config = dict(
    num_hidden_layers=9,
    hidden_size=320,
    num_attention_heads=5,
    num_key_value_heads=5,
    head_dim=64,
    intermediate_size=1280,
    vocab_size=16384,
    hidden_act='tanh_gelu',
    norm='layernorm',
    norm_place='pre',
    norm_eps=1e-06,
    positions='learned',
    qk_norm=False,
    attn_scale=0.125,
    bias='all',
    tie_word_embeddings=True,
    parallel_block=False,
    init='normal',
    init_std_qkv=0.0171,
    init_std_o=0.00402,
    init_std_up=0.0171,
    init_std_down=0.00402,
    optimizer='adamw',
    learning_rate=0.00158,
    beta1=0.9,
    beta2=0.95,
    weight_decay=0.19,
    lr_head=0.00809,
    warmup_steps=319,
    schedule='wsd',
    decay_fraction=0.797,
    decay_shape='linear',
    final_lr_fraction=0.0,
    batch_tokens=131072,
    max_seq_len=1024,
    doc_mask=True,
    z_loss=0.0001,
    train_tokens=731400000,
    max_steps=5581,
    dataset='wikipedia_en',
)
Each number is 128 + 32 x the weight over its row's rms, rounded and kept within 0 to 255. Layers, rows and columns count from 0. Numbers have three digits each. The size before them is the row's rms in percent of the matrix's.

# layer 5 attention query, 320x320, rms 0.0672, rows 310-319, columns 0-159
066:140094153190132126132152155098157154174171124133146153120150107176120078104159118127073115138156145139113143147134177142107164105150114081147167155136081118124132144125114100177130108147079084115126102128172143112171122153128162125103117120120092121144176188110100138096155135083156115126129144184101101140118077074156104138091160108128115128177137143103146188152148150112105069075122091099139069134253116142049129174118098170142094124110137126146135133152160061105063105136091145
066:117170121148125106141153134126151173146158117097207156105177075115157100134150106103040143099115118149111131185098140107067129116110120054089209190161109123112117105151112100209119136089109161109076118168172135085186096135108172111122122165142148082119140105140120112112102149121181197128082095141141115148136121110136074119073164175108113169161130167114118177164179130117160111102126111138160082119145131152127151152160118198108115101116135129165107131127125064130131084197112111
061:176140139148139128090187148151121156193143106151120151159103132076132093141141081108129150133010049174109162095127171143106158116165196153167110106123124095076091088111161221179144208142117099134212080131141100147138114121043160108145125133158133108124163137100077098186143130117092177098102143111139157154067141102170155192164123091139139141186103189142167149149139181131135115169105158102116137133163143147166128088126147170078162104134136093123158119107114091110056099190092111
071:163084123127149099138077131099127049168137127148191087120181093057179150149170145237089115112087129176134095157204174115122140067125093156109101109142106091157144132079095116121125087127107103147098172088110137069110125159123105134154108066123148146137113083126107181103108101151134138148111150089100136162143105149114134121135179121108099149189130089110120104079113117137046095091082069096153127142143180108098127153154040138133158151111113103118093065114149123101144188145120125
067:062104093087127216188097117142132136121112133092153111071091131152140087083130147146138102169204157147122102175128094068132068127146088122103165177099116151166156124151101105162158152097100106112115169128136128106166119096166076122111190135140123125193095095165151140077170180197106149165051180126136152091167174158105085139076096161117120211087115086134106089104124080106151127046155089137150100129107114145069160147174122123086116122127102147115126179103174099086161156112148191
071:118135039106098106174119146074166197102131121137115189160092160112147150123093135146134121096124118105116131098125144151134170085133134116100078114152182145142167132154180100079118103117105134139124065092072162134140088155137127174101124111170122136103136065103151156144150123172130111022143032134147106109095144111135141114138121080106103117123123106096096080145119072080096130146105132138152112080156095114182057099087149170124130109160182149168090077112193077196151107117157092
070:138120137084121163141124146142083092155148117130098096095130142123172116135154107179150155195128128088187108168103141132131124149114106156154119121127193149160150135124125126132105203125091100102118160127124154177079194117120092125132108072147137135112131156126099089122108092113146109115159166097124108096126137134092116203153092113101081118109110108105147095075110189166002124127141145156125155114115154101111138169118092087227186161134122081130108096143083169152093149130095141
064:151183154130069099148178062166122161167135110116128116180133106110081136182095129117124228066050120155083161184145110076131166134098164132140207183181125128082110131143170107138127101124080112110139128138163156102136118144125115063138120150076114095096121163128077131172135076152135119115096114081112145164155164118165149155103144138170118147129084187100152171130138141151178107121108125073088128091098067085179146103074088155116152146121184094132145123159137145163059134107189107
073:167100141129166138122149120096128105154135107108162117104171160242090135147045104129110141172151157106156026217096088117147126086147132121117176144077175192126150100158094171085090116166065082116134152114090138133130163158143134146104138116134150156162080149140135079108130137140187151134044143119135163165135115137160079154138110166098144088178100090134125162147224105112092127092127095109126093146097159120156125124107084120146124100096105128160109105090127157116097105117140130
063:180115142093117132104163161160121158166137135156139172172144133081142100096209115119116134123032090158109115079102190144116155084150150160148074094140141109128116086077157160184167196158138152154152071095106115135128121161077140147150102138156126102098172141114117107179100138143064123095100141092160145148083110088136147149157128090110090126154118184116153156143107165113089138171113149132158147150164168139160059114137137168055181132119133103106133098108086100124058084130070090
# layer 5 attention key, 320x320, rms 0.0579, rows 310-319, columns 0-159
071:129132086152124186130118113134032148127170167144134125108161162145122136140132137137142069136139113107083132141130132148147145105101145085168155085127128120184129134144103096137091128124089052102108137065147161161159069131171131105110065113106085124137153132123136157097137126146132146171141122152109124087200179161140092111112186162118081188093099109159160142113133086157154078082138164068078101129159152139083146131073125137119126119110067131073120139235236098106128080173140150
067:109191126172183139131145133132086099121122152161127107080110119126128100162089154136130113105147100092092131147138081138095091061103098117104171137128108123179155172137154053158191117098110097132159087131112116109196143075197136100058095129141128098115131098092153104068138149126109174141109113125152103135148136175176141096155177172126089185121070197143143186153127046151140119037124118071083166147086116131090158109099123143134144128110113126114092117174163092140180132149157102
065:149146125164163113123154088154092088137130184153168157141159149192174124159172078166108184110115021135113089141153118124122092136146139125138134142136113124170136126165110143126125148143123086226222103116112149108128154065082121118072104074169178061127144124141142078134126156115123182160160113108150060130186148065151160107121158173162133207166155153196121151146104116057134123100190133130107189144117155142083146132091188104096122110102142161061115123127143133141123132150082124
077:127081155132121153143147142127105112064179042096128132123162145158161125180144156119109164159156102080074181172136101083069136144116102148128131125155080101070143154108087091175096058174107167147103153129101207103152116149133114135106131092161158149190122138113158184107170124101111161122111221112129164171172132152172135104140193158117139166120109121166097106116126104119092124101104089085188115137187149064126129173134102122166113136071119162177115129082160151120179133122104109
069:087113113086163179139172132145087159119105116134082088108121138119111112066087166028172069148123193131136127100117094146138145135126092150156099117131181144117154131126135138188157159164139111041091113153119084121198048148190132102101185167124127156174118091088146124137127133155053123065067130119089172106129121160098092151113095107141103125094098125149149080131149136155135109158092134068197062133158144135148144079136063154091141114120096098212108157093118103116085150119208207
078:129146074132108108055137143115166144084130113165120122130083172174136163166100122114132095077160115124121075046140130156143093167091139155119081121104238134116110109126143093105104098111141121153161081125107127166119087062135135124109132103190126175102170102134103127131166102193141178127176094189175122092126149160163150109096160060074163137115088130055090082139116119149075154095077133113141144115147083132136146063089108129111155155147165100131101100164188140140149105113166064
076:144142176131173135128097150109135054172169077055100163113104090086124125059161077147123160199128154115132121170117103113071168143124130150109128093168125129152170187103150126226109190167124201112148118138179125128117126179171140075135109118096164106143107111183167098098151144113203112100143151117141119090131143132089134140114086158127135193097170114158132135117130097145112142164162077147114121134147146132107118111090160185148099137196141190181093120086091167139093102115081184
069:130110126138088135157103133157090167136137164103152148147158112095113130171144091128075176115088120170123117168119098109070088119154167129116146114149147110180197093125171128113132087085126052123142101113128155104125149089159058077138111147088113096097094174120107120146058151122113112092159136126149140089164104116166169110126160142195100131134162183124167181164130094126151114024154115135125155198125059135129133096099127137076132051117165086043113090183111152150124127151089118
078:183118137164118171107171113123104122109135089118156176107141187132121105128074159138097156138137125156167100137133115117129102072141139131115190112144163148067189142119124138164120114133085083112136127110114132142098221171108157153123134154162119125159097117128155146104171134146090127124089177114164130103124157139112140081155122115119133067123080099144133136112134102098116093080125082117160099128196135081125157071111092084081178049079082131211096178131111130122157126121102126
061:163122144123159129132179103140106099138107182186140134183124135200179150130161097176127180148104029102098090133143125142150122118144136134128130121148087153167119114154138106093124139161156118222196111083109163130154145054123102167059089064126162074104139148152123072110157147119092162143138117117159082119167147087152130092125169134127139199188160131165151142123130104066092138132148111124122166176134158158083137125079133135103115137118149165053117090066116122146144139139093105
# layer 5 attention value, 320x320, rms 0.0493, rows 256-266, columns 0-159
088:147072090139124134133131206102105087104108132165111097162127188109160138123102132180101179165103119119117056091131144134150131134102133153104166059113135149112138129113088128110147193130096172128178115171151161125139127095127138122115130101139131131166123121102144150132175216159123127105093106121175136138106155107153087130136173113137119164138110147146030160098156115089207127117135156122095157174124195190073135126158125117160147104097121131085127165073139085140175119148172111
084:077138123099088169130131103120165148095100115133156128091136108155185148054107136171128137118118135114105087120090180163068113144080125124134130159136177133155147151193162165119113156123091175102148088039104133131228148162140086124118170132133105114095124125123134130123088099111158132101126126135152118167167068135136112096115116101116150131101218126106182195112167082118090162138140096105138167137090103083094118093170083152072095136177121143161100100109112132129153161150113129
087:117103075147177130101140096132138119122112129160096156172103103126160169206145140105167075174136127070108085104127124146166119081155129111182102061143098076126126085124146064123165149147130173140139160114170098109136144146134160103112170136094128146146108098125140147149149138148061151126166139124117137124150157144143126135145088051117169121116141120182096192149118136133100160124138096132139070197135187114152081125128105129136113122156142097043109098073114127100150154105142127
084:097153097115106117189137164156184107099160119036105141128100095144163124101111134157082145036091144049151071092077109191083135098085127110102110171082100162113122134058115111109114154120137164117141134191118126111194107171116179116158123122174101126149200132135178071143087176147170145130128140104111149124061109114134124121145107067130141135072085122154097128056089123129146135135112207157137173121120115171156166163195126119156156097086089153111171142119108107104129111141167201
082:161120128103054155189103112122116064179143134156197105081110145154107084118141138138126142136152131107144113107073167153134173143113127128128059146105122154155139157185075160113125137135109142137132103159099167092086123120114193111124154140064133122129047123129141102140128114132108107150171120116138100111177120130118100150141123154121136147139116152120208083124106099129141159165121079133123173128166096096156155163128106119170160084116109120104149116132160156094114146152202131
077:161080104146145145160185139147113088126130129164119124167093176143122157161111187060145123112087109180146160113172066087106154124078113114124139095178171107084187129114117158138132105122128189138102130104118147092037153117136160172118092104111113133132132126151170138106066168185173126151094128135129155142123135133080146162106152187113122156141123129106117107124097129126160074114170158131037113196140079131095074181109137128089118200110115135098148107122129063090127141107119080
082:113105154143120087164147184121156184063117121123126169076167083140208133058156100112105099133105135087110038126112122063127108111123131153097175080152131171136092124107171113135130136091109090135112117097145163186143086053117097120124120174162146119125126083115137131132099123135089096064099087146114113169126135106106104123120148196135084125096131109116135120130147126114130122116141126134117127218117117187141119057156142136190149016084100153188167135183155115138138147134129177
089:132142147132097109200159095137087120164130127112101117172098094110113201136107161101139147105129124137137104078163061093105072154139115096117145162167164108082192099054124136190092115095106174126072117090070156050078147106128180134152146101130146112152106120105149121121110174088128139077238155119167142107131085147076115148149068150086131152105116165074141144027117163129149111098088135115099134108101105175103131174144074135184103136145147122130132069152100134115149150142176179
085:128117139121179097069144123124134168107110120161139113124098130111101155108144102119122113108153129192076199161135139122099157085147124150151168138089187129098108109052161143069100122109144080122144090113116099194174153173134111129126158150114111128105119175181120159119174184134119120139103154115156128119060120126160090115105121083139182086184109136140146152161112202115099156133104074158183123142134069127184113099169118116080104180147170117165122174147084153102108132093125149
087:141143062134152116144128113142154078066138150176120145192109140141080106104124102134136068148105135170151130061132042127119114124209120120165137137124207099138151112088147112098147148146150078131122113156122108118168137111119109109178064177079035102104095103133115142162168098189125143083067133145147166160235106153081091123126103119133115128090144108125089081092104147078109149152111139091126136191120166169199179086138109137147114175147137138110132173138119143132165118141176135
084:112112081083123158124134057103177096151110119117174195108068174147120145117119078125145190117136138142155094097185086141040129063115118091163085179094082127126175139217144161151094115082184039120146119168154135146094110114130136165138112141171096132150105108139174039128101188161178170171143141136117164108125166146133133122120118180126095180167198161100138133124072127086109079091120125105160090104167119120104102146146114129134131073102152167099128097165086058136115131134135161
# layer 5 attention output (transposed), 320x320, rms 0.0495, rows 256-265, columns 0-159
088:106170123113110115123129097133193169158149129083145162141152108125101148141141108098184117119126159115116200192152086118090090139132148072095123182151100100203140137120135123105098032171139115136130125087171053080134133144153095157128115188056116094102146148156110105123104100120132129117136134115098144157118123139080162121127111125126143106147087080048206136152074118129068113195073127134177087145132099075200110118111132161110130194187117132154051141164132152131119114141134122
080:181123150148173115169126150157113072138185129142073147133124089087088104173158097088117109136147117143157180149131118090147110136139145155114148083101152114109110126113115111155150129125167076122099188205159088165066131075112157119157090120120131161152141152145090132123112191156146119127141172162090119097093168122104135192120095168128072141156083094128114075132145185132126105145081172173116094117152149159155234186110124111146149138079143118115159156188079142137106113107131123
085:146123155138084110115136137109151144159134066079172096112139138141125164097046076135097188148095121164095154179137169122132122128117179127090172209068143133122085144140114187111106075113156105122127105155175100088112119140000111137142105162202135029083156178102116097126099116147141104126066101100190158121118113081150134148128189162152129125179093152108117131138151078134160094110155110091107101104121065151128180084133151123143146118128113112151149182161143133188120113153143113
082:130113157131107123063129127111075133153113144239148169126101134030120123131183121154194115197160183210093158130191128089097136130132163110160181083174139087164117135126143170147145108151105139141146149092068187140147105140220075098110174117059157148099101110104069162141143085142152119135124102143171091116160158120144146093158148139123163145155124125093163113143119118141127107136190059104141081112118123105114076120122141148103171074151157132147143110114159129120070107061106066
083:119183150125108128091135151119144216092124143125078106141194114070146142097128143143103159099129116120138083158119084119108079100152103162147167096162136138124152131068155061153148151132130148164073150125139127161131133116185089139181098096143148174096168131127163163075077170093159134162083147138088101150110110146138153061137146139079076121119174110108074158110098138113119104127087180109150075105101145156141076151128073153114122147158119122160141094140143078130164115087038128
075:122166127101117116124105158119175151104116162096088165150138136148156156140165084170140085106143147083089071173120162136138101127146169127146111191148047117192105132151100097131102058190090106083149083146134114121202128145047136132119178167119139168167107157126119127128180109124088113121158060118145104100139095160178113093124122060180075098119114131087131163106137139116124163188109122142165148063132187130112148100135131132133103087127122194158115131099160177192109106175125160
080:118132139108139158088110082118138144157148078189148146197093142116073104178126125119170176104155076180154207108165160198141181154140147098143105115139097092146152148171055155142124111170134101119123126121088123092119130137051113153170120123097109165130126156125070147115157112102164158164186136121074110094092120121151193133122107073106133121151108162139133180118076130158136131173101133123131112109114170108100146202134114123095102176170138134062070113121092155111124112144093087
085:106162123125136100105115145125166172107142152163096146132144165133134111120141112139119100165093101097127112187124148175131157090101138151148106110151084163219117123141097136115135148187084128137176107171152127177150082160149103124108130114103154187124142176117126121106145095143131120150046096111119128117149097133150148108078188087117113114138121115111125130134118132123066123193151129147145129148143130117153105074124182113066196065108111199110159143088150115150116107119122095
081:138093110120116116143105157175085088171144155106160156114157126081172097091108118093114089104117126116197135118121139112087110151121139111085081150147093151118125117180094134179140144106142152088125174131132121083076135104069157082120137089217155044122126057064150077167052112165089137112127128134137132129181215110077132150141129162118104154088144130169095067135102122169183138073175139087104124100141167072121157160104180140180122067128102124051100170128136132142140108186144111
078:127118174149107079111084141136156155156142082089130127099147174123154141155142128128123155148070059113119136186100158132146134109060255097094124111151097115147114111169118147141106119135111136093163140119121142155115165115000151160133172107146176197149113130100140101129097103089141114131147134106133144080073166113118139099136113124138142130134137140145130133128106126173148115100109136165138133132148124105098128142125168099154134099126106093142144126128134166103119156109103113